config = dict(
    n_layer=10,
    n_head=2,
    d_mlp=640,
    vocab_size=8192,
    rope_base=1990.0,
    rope_fraction=1.0,
    bias='none',
    init_std_qkv=0.0341,
    init_std_o=0.0,
    init_std_up=0.0341,
    lr=0.00151,
    beta2=0.95,
    schedule='wsd',
    seq_len=512,
    steps=7372,
)
Each number is 200 + 40 x the weight over its row's rms, rounded and kept within 0 to 999. Layers, rows and columns count from 0. The size before them is the row's rms in percent of the matrix's.

# layer 5 MLP up, 640x160, rms 0.124, rows 574-639, columns 40-79
100,174,238,187,228,238,207,208,218,150,184,121,264,218,277,190,205,155,200,207,195,154,217,178,215,200,175,227,180,166,205,168,181,179,156,134,214,201,85,125,196
089,233,244,147,197,166,178,143,245,114,185,156,184,183,266,178,265,188,180,256,252,219,227,173,259,222,240,151,232,268,192,218,208,226,271,146,184,216,168,93,186
097,112,193,190,224,181,174,244,174,135,181,207,239,146,196,210,277,166,178,139,210,251,213,239,133,332,240,206,159,193,226,195,266,167,207,211,181,200,238,169,239
090,219,199,220,197,161,225,210,207,216,161,257,230,283,157,197,159,233,155,126,204,172,161,129,220,193,208,160,188,219,228,204,269,227,217,221,226,227,154,213,232
091,244,201,239,235,198,268,143,224,200,193,157,188,193,214,224,251,181,184,231,209,220,187,200,194,203,178,195,165,216,257,92,211,173,126,213,169,193,241,206,185
099,189,249,198,243,164,120,243,161,208,200,151,207,213,181,170,183,161,108,193,241,246,147,161,161,198,214,215,219,154,205,201,193,182,173,212,211,233,239,194,205
104,160,190,192,185,149,129,221,197,167,194,188,183,231,111,197,210,226,149,190,279,276,129,249,221,238,191,200,188,207,241,262,263,170,174,137,190,156,240,158,150
120,132,204,185,225,164,178,167,162,81,221,192,253,258,214,192,304,165,202,145,187,237,245,200,199,217,223,192,165,207,174,96,275,155,181,187,223,189,196,188,172
094,220,251,165,246,185,165,163,250,143,95,210,194,232,141,187,278,160,205,188,202,186,216,215,277,181,187,227,143,262,198,261,226,139,199,185,227,229,248,210,209
117,206,211,227,191,197,180,109,246,211,121,193,243,228,200,205,203,177,157,179,213,243,279,121,262,274,217,196,226,203,211,203,218,118,223,180,286,276,187,262,198
099,150,170,205,225,174,149,231,226,230,212,150,248,161,268,132,245,169,196,198,135,183,114,206,133,270,220,242,130,254,273,177,282,199,219,175,180,180,171,206,218
104,209,203,158,226,124,144,169,226,160,160,200,214,158,195,125,164,115,168,215,249,200,177,138,159,235,218,155,175,209,236,167,213,130,202,163,310,188,217,195,222
093,217,180,210,216,162,187,236,268,199,148,254,207,193,169,270,164,156,131,151,198,173,131,221,163,196,219,203,172,187,195,163,170,153,173,170,239,193,185,206,137
103,202,235,207,223,220,198,289,187,202,232,133,180,146,180,133,247,140,214,192,246,207,189,166,149,244,291,255,204,290,254,216,168,136,213,201,197,228,214,194,186
099,209,205,290,239,173,126,244,191,209,249,180,233,216,167,231,207,193,209,216,177,224,235,232,201,185,203,294,242,211,218,186,222,190,198,134,198,199,180,161,141
107,167,184,211,223,240,170,253,207,182,158,159,165,141,269,161,160,211,181,206,183,178,200,226,183,207,186,188,120,216,235,166,188,179,201,162,253,285,196,245,143
097,268,166,208,197,202,219,171,237,167,170,139,172,189,194,176,197,187,198,170,208,244,163,201,178,174,190,220,133,217,191,161,234,181,233,195,176,142,135,137,203
107,207,246,228,286,197,165,200,173,234,244,128,201,253,205,228,229,170,191,196,210,207,241,112,230,152,232,191,170,223,196,167,190,156,226,174,232,231,176,88,133
096,252,192,205,227,190,159,191,190,243,247,141,254,173,192,187,227,80,150,277,181,167,158,237,179,184,163,208,157,240,210,134,206,219,171,159,207,206,163,174,186
098,194,243,170,207,158,194,159,216,180,222,132,209,177,211,206,257,153,178,205,110,190,99,191,170,218,219,198,154,326,214,210,240,176,236,206,179,209,124,183,242
107,196,190,202,227,204,165,235,153,163,187,180,150,191,253,220,214,183,183,243,271,177,205,111,182,217,218,221,205,178,231,200,155,155,233,144,293,233,224,267,188
104,195,265,224,203,151,157,200,235,246,200,129,277,178,221,192,177,214,189,64,204,198,182,201,225,171,194,263,175,228,208,220,208,197,232,136,217,237,171,142,204
101,180,265,206,174,184,156,190,222,239,141,155,266,192,261,223,186,191,126,128,203,185,185,195,202,213,324,192,205,273,220,213,233,206,210,168,223,210,227,190,189
100,129,237,219,220,214,164,213,199,129,191,187,245,202,210,229,198,189,195,190,217,188,160,210,277,130,241,215,176,203,259,236,215,212,184,172,205,193,148,179,185
107,267,243,198,283,158,178,231,230,240,236,181,185,203,252,253,181,177,248,241,231,177,173,91,186,185,292,247,202,223,203,235,170,204,231,128,240,184,141,214,207
102,183,220,233,222,240,159,234,202,63,203,214,163,165,216,255,242,165,156,178,182,185,215,171,223,235,250,249,192,220,202,226,127,174,201,204,212,184,181,86,181
091,147,165,219,188,179,169,212,204,185,161,204,254,181,197,248,200,191,118,143,194,189,107,178,225,185,218,170,213,151,208,254,270,156,237,187,149,127,227,190,214
100,255,182,248,213,148,169,139,179,237,239,213,259,130,265,231,170,174,222,166,118,225,181,179,248,145,262,239,190,209,219,163,225,213,243,174,193,272,184,190,191
118,188,207,198,211,122,165,239,204,208,202,246,243,220,225,227,199,162,160,235,178,200,166,193,257,188,201,179,147,214,214,197,290,122,233,184,260,257,132,218,204
098,180,194,267,249,251,168,231,224,254,198,205,119,265,224,208,192,189,147,143,120,239,207,197,182,218,205,188,216,243,224,167,281,193,221,188,194,328,209,246,183
102,231,254,205,324,161,193,200,204,153,162,181,201,249,235,217,199,141,205,120,197,215,227,177,147,245,241,219,151,259,181,178,245,190,215,156,203,314,222,103,146
098,193,177,226,282,217,153,269,243,155,253,180,199,138,183,211,226,171,224,220,173,215,166,117,185,171,194,211,222,226,211,146,134,181,285,104,167,229,151,205,186
090,251,181,204,249,136,252,183,300,231,189,225,216,203,174,120,148,197,215,246,190,221,119,181,222,124,235,235,236,170,198,213,230,156,214,137,218,174,149,154,122
088,140,241,222,190,168,181,155,213,147,225,173,149,176,141,190,253,169,176,184,196,203,256,197,224,166,192,178,173,218,186,202,200,133,186,199,153,182,209,190,164
100,132,203,219,258,199,153,158,102,145,212,178,228,139,214,213,186,123,171,158,167,185,174,156,264,182,232,184,260,176,230,144,231,183,222,159,221,196,242,210,207
105,201,236,157,201,168,190,175,208,230,178,206,284,214,283,198,188,189,172,199,202,205,167,107,138,174,277,207,238,187,197,206,231,116,224,221,211,179,120,190,215
093,232,183,188,271,202,139,204,228,220,213,192,174,243,173,172,203,194,195,120,189,184,182,167,287,200,154,254,182,208,196,173,194,224,222,173,265,284,207,216,151
079,189,190,288,229,205,188,122,199,186,182,217,222,284,216,248,195,146,205,128,235,241,237,217,183,204,267,164,227,174,227,225,183,192,251,181,219,221,135,169,192
102,177,242,173,202,216,185,242,201,96,144,169,179,221,239,181,223,195,219,222,203,194,246,213,151,252,224,245,144,211,195,181,132,214,246,204,215,190,154,183,218
082,195,184,222,201,119,200,184,207,250,172,138,261,177,239,127,239,173,273,241,143,252,253,227,165,189,214,233,155,219,191,250,111,242,193,209,272,236,159,186,221
095,217,271,243,219,144,106,196,251,181,207,208,174,178,204,147,213,125,167,187,204,221,240,222,240,192,223,232,195,180,220,260,153,187,236,203,232,217,276,198,223
097,212,183,197,259,261,240,165,214,168,153,177,244,146,265,178,201,181,190,169,116,205,181,229,304,193,171,186,234,204,236,189,245,147,224,102,164,203,184,207,272
108,177,161,201,235,171,122,196,178,222,229,159,213,212,191,164,211,176,220,207,195,216,173,227,169,208,219,164,241,235,228,189,290,213,200,173,236,177,207,196,148
095,210,208,278,221,143,211,210,241,234,222,219,219,140,202,156,194,152,186,186,206,176,178,269,196,183,212,168,197,220,219,205,236,212,223,208,241,139,230,195,160
099,200,165,217,212,169,193,164,281,235,233,172,171,176,200,160,197,210,149,209,196,171,212,145,170,247,289,235,201,196,209,205,187,134,202,153,194,242,193,173,160
105,236,209,191,229,129,139,140,247,181,143,178,216,235,191,244,198,207,214,115,197,189,170,182,199,201,288,207,194,215,177,215,176,160,212,173,221,248,211,152,234
104,253,195,227,190,211,205,161,213,252,202,166,203,120,238,195,199,174,200,201,193,121,175,173,222,233,253,221,121,268,225,190,201,200,250,186,206,193,230,128,106
092,222,197,181,154,208,235,186,225,230,203,165,222,216,189,165,229,112,119,217,173,208,129,251,149,192,175,189,172,258,214,187,206,141,238,242,250,224,181,195,179
087,201,224,154,222,196,209,169,207,251,211,187,206,215,182,220,251,207,165,208,147,156,185,158,308,228,256,130,253,273,183,245,211,186,223,258,231,221,219,148,220
096,176,239,168,212,178,193,239,283,157,155,184,215,210,246,218,282,151,165,231,240,179,274,148,175,273,217,118,158,267,213,124,228,158,196,202,173,277,235,158,204
094,265,246,328,236,213,182,222,153,172,228,228,282,280,237,112,207,228,182,155,238,239,214,135,203,184,253,197,235,235,227,120,294,109,255,154,223,225,206,146,177
101,180,167,219,224,174,139,202,164,225,251,150,235,283,158,138,212,164,214,192,197,228,183,256,185,152,204,205,222,190,201,185,242,164,223,164,186,121,202,167,144
103,241,243,196,199,173,199,198,183,188,151,195,188,307,232,233,229,179,153,222,228,198,238,144,225,181,187,155,155,292,205,198,291,165,113,187,272,219,118,184,199
099,165,170,174,207,196,163,189,216,111,164,159,258,277,192,283,265,167,147,153,216,262,121,143,126,216,199,231,155,179,225,211,227,124,235,169,195,276,212,197,183
091,225,169,189,244,235,274,263,186,166,222,196,193,228,241,208,204,207,236,184,216,184,256,214,148,158,215,238,236,196,184,201,117,171,235,188,234,175,126,175,131
104,164,182,154,207,266,207,130,187,251,93,249,211,193,225,213,231,166,200,232,209,221,228,287,256,260,260,229,155,205,237,173,169,136,210,207,271,197,196,203,225
104,216,235,207,293,246,309,183,237,200,262,181,156,226,184,179,211,150,198,220,204,279,252,172,227,196,201,212,222,228,219,204,215,228,222,186,272,221,163,159,113
128,162,214,220,248,262,221,158,133,200,129,216,196,200,273,182,235,211,135,108,162,185,101,173,200,147,213,177,131,175,256,199,211,246,171,199,234,240,151,159,143
100,223,193,253,253,180,192,248,183,206,179,254,238,245,153,153,236,203,158,184,236,165,162,188,170,182,206,178,215,179,211,211,268,195,241,184,245,218,180,165,158
095,162,206,136,209,138,146,210,212,203,180,155,190,203,150,153,255,191,169,180,239,288,197,209,224,163,175,126,180,278,202,253,192,242,155,154,173,194,184,138,208
092,252,139,206,217,220,227,187,136,156,217,139,160,214,257,196,166,223,147,181,176,160,164,145,232,169,228,188,228,172,198,181,180,179,232,140,196,245,148,146,191
106,164,241,174,259,199,267,202,260,181,206,128,182,160,241,224,203,158,207,301,188,222,202,188,218,179,203,174,177,204,243,182,218,209,203,187,182,274,108,235,246
111,206,149,181,234,175,204,247,138,176,74,197,207,203,197,142,200,204,151,221,276,145,256,140,188,195,264,195,192,196,249,212,230,203,186,190,308,196,203,219,165
096,175,260,234,176,222,256,130,235,136,192,148,263,197,225,199,218,184,152,212,234,155,248,186,175,230,246,228,199,237,208,210,173,183,159,174,222,200,234,165,136
107,135,208,207,214,192,91,161,169,146,201,228,263,205,214,223,232,221,202,228,191,139,243,199,195,270,206,215,161,206,208,154,214,156,200,175,227,230,197,186,170
096,164,206,219,254,177,209,244,161,204,166,177,178,253,207,225,232,236,179,116,234,177,193,217,256,186,172,142,199,221,227,186,267,209,191,182,248,207,248,138,122
# layer 5 MLP down (transposed), 640x160, rms 0.113, rows 574-639, columns 40-79
095,142,246,159,127,184,234,222,196,183,243,215,213,183,193,194,171,207,181,167,207,195,141,207,208,119,143,254,147,186,328,240,236,163,124,249,244,205,182,233,200
080,208,196,205,166,176,166,163,223,162,206,315,219,155,145,309,180,229,152,223,159,170,157,224,180,218,244,234,178,181,214,225,156,181,210,125,160,207,178,199,246
094,183,233,174,186,166,226,180,195,238,220,158,201,229,176,171,174,195,230,181,221,189,199,224,236,173,229,228,176,239,242,146,196,155,252,155,121,152,221,202,245
084,151,291,169,232,195,181,230,181,171,127,202,214,190,257,271,288,173,174,239,260,205,211,269,130,175,267,175,146,255,201,222,181,212,238,195,180,170,231,198,191
094,195,250,179,198,119,140,201,220,171,229,199,199,213,179,108,230,210,190,189,212,239,211,220,183,139,209,172,100,171,300,208,223,170,216,226,196,189,155,200,235
098,209,162,182,199,247,274,185,200,210,204,241,176,165,265,158,171,218,264,203,179,158,138,167,163,176,183,155,267,220,18,192,142,279,200,275,217,218,185,198,207
108,160,261,190,253,167,198,173,187,160,209,176,160,244,232,250,245,210,258,248,176,209,171,199,204,195,199,222,222,170,178,261,212,188,208,268,136,238,219,172,187
131,160,216,239,184,250,190,190,201,201,224,175,227,158,152,187,204,215,209,219,194,228,134,156,147,185,184,217,23,211,0,202,220,184,200,142,218,248,206,179,244
097,168,221,186,217,153,292,249,193,186,275,148,278,208,210,180,188,220,194,166,218,184,182,213,192,157,299,166,197,190,120,169,136,186,89,137,216,190,235,224,167
116,211,297,202,206,244,209,232,240,188,211,163,182,269,228,189,207,190,223,210,202,120,234,248,168,174,234,162,170,159,179,241,176,135,117,196,242,206,224,230,169
097,217,256,195,218,187,189,226,240,204,274,200,175,235,202,128,168,113,261,211,287,206,215,207,266,139,215,250,227,207,270,213,184,170,219,246,217,185,157,246,221
101,228,257,227,179,181,231,194,199,187,158,237,235,213,201,248,153,228,206,259,217,164,189,194,201,163,156,210,114,164,247,162,200,163,204,187,216,258,211,189,171
089,182,198,149,146,254,220,279,150,143,176,175,194,200,277,196,184,210,253,234,235,235,172,145,203,290,224,230,141,173,89,151,216,249,177,184,137,245,208,179,266
099,208,263,215,150,147,184,195,243,179,247,284,269,194,228,219,204,200,186,253,251,106,154,178,229,237,218,194,125,176,273,217,251,213,202,231,197,234,166,228,246
092,183,271,69,165,187,246,155,235,229,201,280,230,277,202,165,173,198,202,189,177,138,141,116,181,182,155,174,165,185,148,188,151,252,149,205,183,285,207,194,281
111,195,219,218,128,240,269,151,213,161,127,232,145,185,232,201,214,287,258,176,246,209,176,199,256,211,183,179,211,219,188,268,169,191,214,255,204,191,264,201,273
100,150,176,210,199,174,169,146,175,243,205,230,238,224,146,196,223,266,212,187,141,239,191,191,192,191,130,198,149,214,63,190,241,186,253,251,198,206,199,232,262
102,219,217,132,237,195,225,237,209,238,335,187,187,237,148,147,201,170,270,266,248,221,211,203,216,234,243,182,192,180,187,130,178,275,226,241,202,148,194,268,146
096,216,221,246,172,207,137,186,164,178,261,219,158,227,269,165,107,186,252,187,255,174,176,213,151,169,180,261,159,147,151,154,174,245,185,191,216,183,246,250,194
100,208,239,208,157,205,78,171,157,150,213,190,256,180,179,161,149,147,247,153,192,195,189,191,165,174,200,279,91,183,226,167,209,192,190,212,179,223,154,196,206
112,221,195,195,192,236,204,167,141,219,238,155,215,253,168,205,129,175,231,262,231,234,215,215,164,203,236,151,177,199,307,140,197,128,206,132,211,204,260,250,208
105,189,254,214,151,182,165,196,195,150,207,116,230,184,262,280,207,169,229,184,207,153,137,196,245,214,277,190,201,234,226,196,231,213,172,177,135,148,226,240,234
101,175,162,230,260,134,183,182,204,161,291,177,186,150,175,216,211,166,201,177,166,212,208,179,146,231,172,89,238,180,275,161,217,214,160,213,138,215,198,195,240
126,202,235,248,239,145,161,152,208,191,157,181,215,209,180,202,252,168,213,145,186,190,219,216,228,278,197,221,236,238,303,268,204,215,225,204,206,208,198,213,257
112,179,157,288,212,209,261,142,227,220,183,192,169,137,240,197,159,238,211,221,250,280,217,260,144,184,264,219,225,192,251,254,233,250,191,229,183,122,197,123,158
102,194,319,175,178,200,204,204,191,177,144,201,263,175,154,195,226,204,142,226,255,237,206,291,160,161,171,233,218,167,110,194,237,162,201,137,172,223,192,251,146
083,196,238,252,219,165,218,242,168,244,189,174,130,218,244,160,136,167,247,201,201,205,210,197,261,209,119,240,261,164,149,179,223,274,212,129,246,165,140,233,208
092,197,212,178,117,221,156,248,219,276,202,137,202,119,183,243,200,223,214,242,187,230,230,269,240,201,186,253,230,255,178,188,191,200,219,167,121,187,227,186,177
115,169,191,159,195,203,264,168,204,240,201,201,120,202,221,319,225,180,267,248,234,208,175,206,293,254,285,284,203,181,156,219,188,224,218,136,198,198,165,145,277
092,270,282,196,195,200,195,196,178,130,218,168,129,207,172,124,172,209,176,130,279,216,157,217,251,152,158,137,220,175,244,216,234,209,239,184,264,179,176,182,236
098,135,198,217,228,257,252,179,166,246,208,184,155,225,233,156,162,308,133,227,188,223,163,210,174,136,171,132,148,206,86,201,149,234,270,207,202,206,279,221,230
091,215,199,159,140,205,172,153,192,209,213,177,181,268,182,240,205,242,273,205,219,166,196,236,256,175,202,145,178,124,118,228,244,235,243,172,128,99,211,258,298
094,134,87,303,193,234,178,231,211,218,182,164,107,137,141,163,116,215,250,223,114,189,237,197,140,208,197,167,211,233,322,227,207,200,230,205,208,175,251,199,203
087,199,180,201,130,214,266,230,224,193,283,154,222,151,312,151,211,255,213,191,220,237,165,211,191,199,194,234,136,139,0,180,257,172,225,223,141,227,239,259,199
118,272,193,172,166,142,187,231,271,246,193,208,199,192,237,187,210,206,201,223,157,147,143,187,207,177,223,204,187,275,293,196,215,233,190,177,196,217,161,224,197
104,240,250,134,218,199,192,164,204,170,205,205,128,193,218,242,196,187,187,246,179,257,243,163,187,176,208,184,151,175,210,290,303,142,164,220,229,252,223,224,228
094,181,148,214,217,247,238,217,155,232,134,243,232,206,232,233,164,118,283,192,222,231,201,168,138,166,207,172,211,163,194,246,176,257,253,119,278,143,283,145,160
093,197,230,222,284,214,183,200,198,181,185,175,178,258,201,250,195,222,236,163,229,223,168,199,195,233,258,212,241,208,355,246,211,254,237,183,229,194,158,155,198
100,191,256,171,210,183,215,271,205,307,190,211,212,185,237,165,192,227,259,260,178,261,170,228,219,218,146,278,145,196,82,234,163,198,191,155,178,230,224,168,189
082,188,185,200,209,213,190,209,190,186,228,297,147,185,196,230,236,213,200,157,251,117,210,187,220,196,134,209,253,167,259,172,277,153,247,303,147,220,185,267,237
090,220,199,222,228,210,262,138,246,179,246,196,200,209,203,228,181,218,237,147,262,181,230,171,197,129,194,198,257,212,151,266,170,222,143,163,105,259,153,249,147
096,260,199,145,238,231,238,200,195,245,226,208,197,181,229,209,233,165,202,199,218,205,180,193,177,158,125,191,140,232,219,183,234,233,233,148,196,224,175,222,237
097,204,244,181,222,214,245,187,195,207,186,242,256,216,198,197,171,184,221,212,205,172,267,138,197,202,254,234,207,253,178,190,102,191,262,217,242,200,180,165,188
088,193,219,165,156,183,196,197,205,235,158,216,191,208,153,194,114,236,246,192,158,185,270,201,185,227,250,174,186,195,258,158,117,162,184,77,195,194,221,225,160
094,159,280,187,196,190,191,187,258,194,118,152,228,220,113,291,263,216,222,186,137,160,158,209,202,164,160,224,230,202,102,205,236,181,169,257,156,234,182,221,213
104,185,162,223,188,214,210,171,173,248,198,185,199,170,159,237,195,228,207,163,193,190,224,229,231,119,160,241,166,186,50,164,147,276,113,198,132,257,64,195,167
100,215,186,240,211,154,179,248,139,238,262,200,172,187,295,250,177,189,224,204,303,202,169,232,191,192,268,151,176,235,261,197,210,232,134,173,183,175,200,167,285
092,157,127,233,185,173,166,184,165,225,226,208,258,233,188,248,160,203,183,220,125,207,162,160,193,174,184,193,252,209,228,193,229,219,119,191,189,175,180,228,172
082,255,130,149,175,204,253,234,198,226,230,223,186,232,196,209,210,220,217,244,221,212,233,164,183,207,165,211,198,184,203,147,235,232,171,151,158,165,222,290,233
093,214,191,170,163,201,218,185,211,153,186,256,173,217,214,169,154,282,181,155,195,211,203,181,217,175,248,159,204,110,165,246,294,159,127,187,157,148,116,156,211
095,173,216,226,327,264,190,191,225,219,257,212,219,169,169,171,188,238,181,199,156,271,228,209,274,180,200,216,244,239,264,205,173,199,215,226,182,194,205,231,156
103,192,212,196,242,231,262,199,256,150,198,249,198,140,257,292,211,215,228,226,190,204,184,173,238,189,171,184,164,132,220,178,202,243,223,209,172,215,160,128,206
108,131,197,135,240,151,167,188,204,219,204,259,186,228,220,175,248,225,152,203,188,200,204,206,185,225,202,127,220,199,157,267,256,223,189,196,259,156,269,207,167
092,308,276,173,214,258,164,122,199,183,169,156,185,211,118,239,172,194,141,191,260,233,170,196,188,180,213,177,198,85,157,191,183,151,204,208,162,213,187,143,179
094,183,143,200,215,195,201,160,120,232,239,230,258,167,141,154,184,150,184,247,179,242,205,223,180,148,140,200,224,203,119,220,201,205,164,273,125,194,216,194,216
099,227,209,217,241,184,191,248,260,261,245,192,213,199,165,210,172,236,234,200,241,211,169,135,221,88,136,219,191,191,178,237,143,209,175,228,220,247,196,153,272
100,186,220,210,142,131,124,157,242,211,175,164,199,238,151,174,232,229,125,179,215,198,249,226,148,184,146,206,203,228,195,201,123,146,202,244,196,183,128,247,185
141,257,178,257,281,170,264,283,180,225,143,140,154,193,147,203,174,249,221,216,194,285,219,207,251,224,210,133,150,226,247,239,245,187,190,141,256,176,269,207,164
098,229,195,197,174,178,137,196,167,185,184,184,208,207,122,195,124,204,164,252,138,180,250,169,214,213,227,180,202,174,341,166,188,195,143,198,357,244,150,264,153
102,262,162,210,202,256,203,162,146,185,164,160,148,186,280,199,206,161,276,187,208,241,306,203,271,204,175,255,325,149,201,176,199,224,191,220,183,194,259,235,141
089,185,159,199,173,194,221,162,186,241,209,196,277,192,221,213,208,262,233,166,176,140,187,221,208,193,267,167,182,252,143,233,180,260,161,144,181,289,252,196,130
110,207,135,201,209,185,230,192,192,219,247,202,281,182,265,220,153,209,181,203,130,194,206,247,203,220,198,155,213,235,291,124,219,186,132,197,192,176,175,242,189
115,175,129,246,188,193,252,254,187,203,206,167,217,203,185,261,230,158,207,234,209,121,243,183,233,151,191,219,152,123,257,259,267,177,227,255,236,178,232,219,141
090,134,204,212,179,180,145,216,170,207,231,216,171,243,235,191,222,205,159,219,245,224,134,259,211,191,158,231,270,97,221,187,262,147,109,206,203,187,236,154,217
107,154,239,236,132,200,212,171,187,201,182,204,251,213,186,193,225,208,186,187,153,152,284,313,143,189,203,159,202,216,256,173,251,85,215,95,180,199,203,264,210
099,184,227,204,231,160,186,231,120,127,184,170,234,168,160,167,192,241,182,190,232,164,243,166,246,111,194,107,139,193,370,184,185,198,184,162,237,162,158,214,177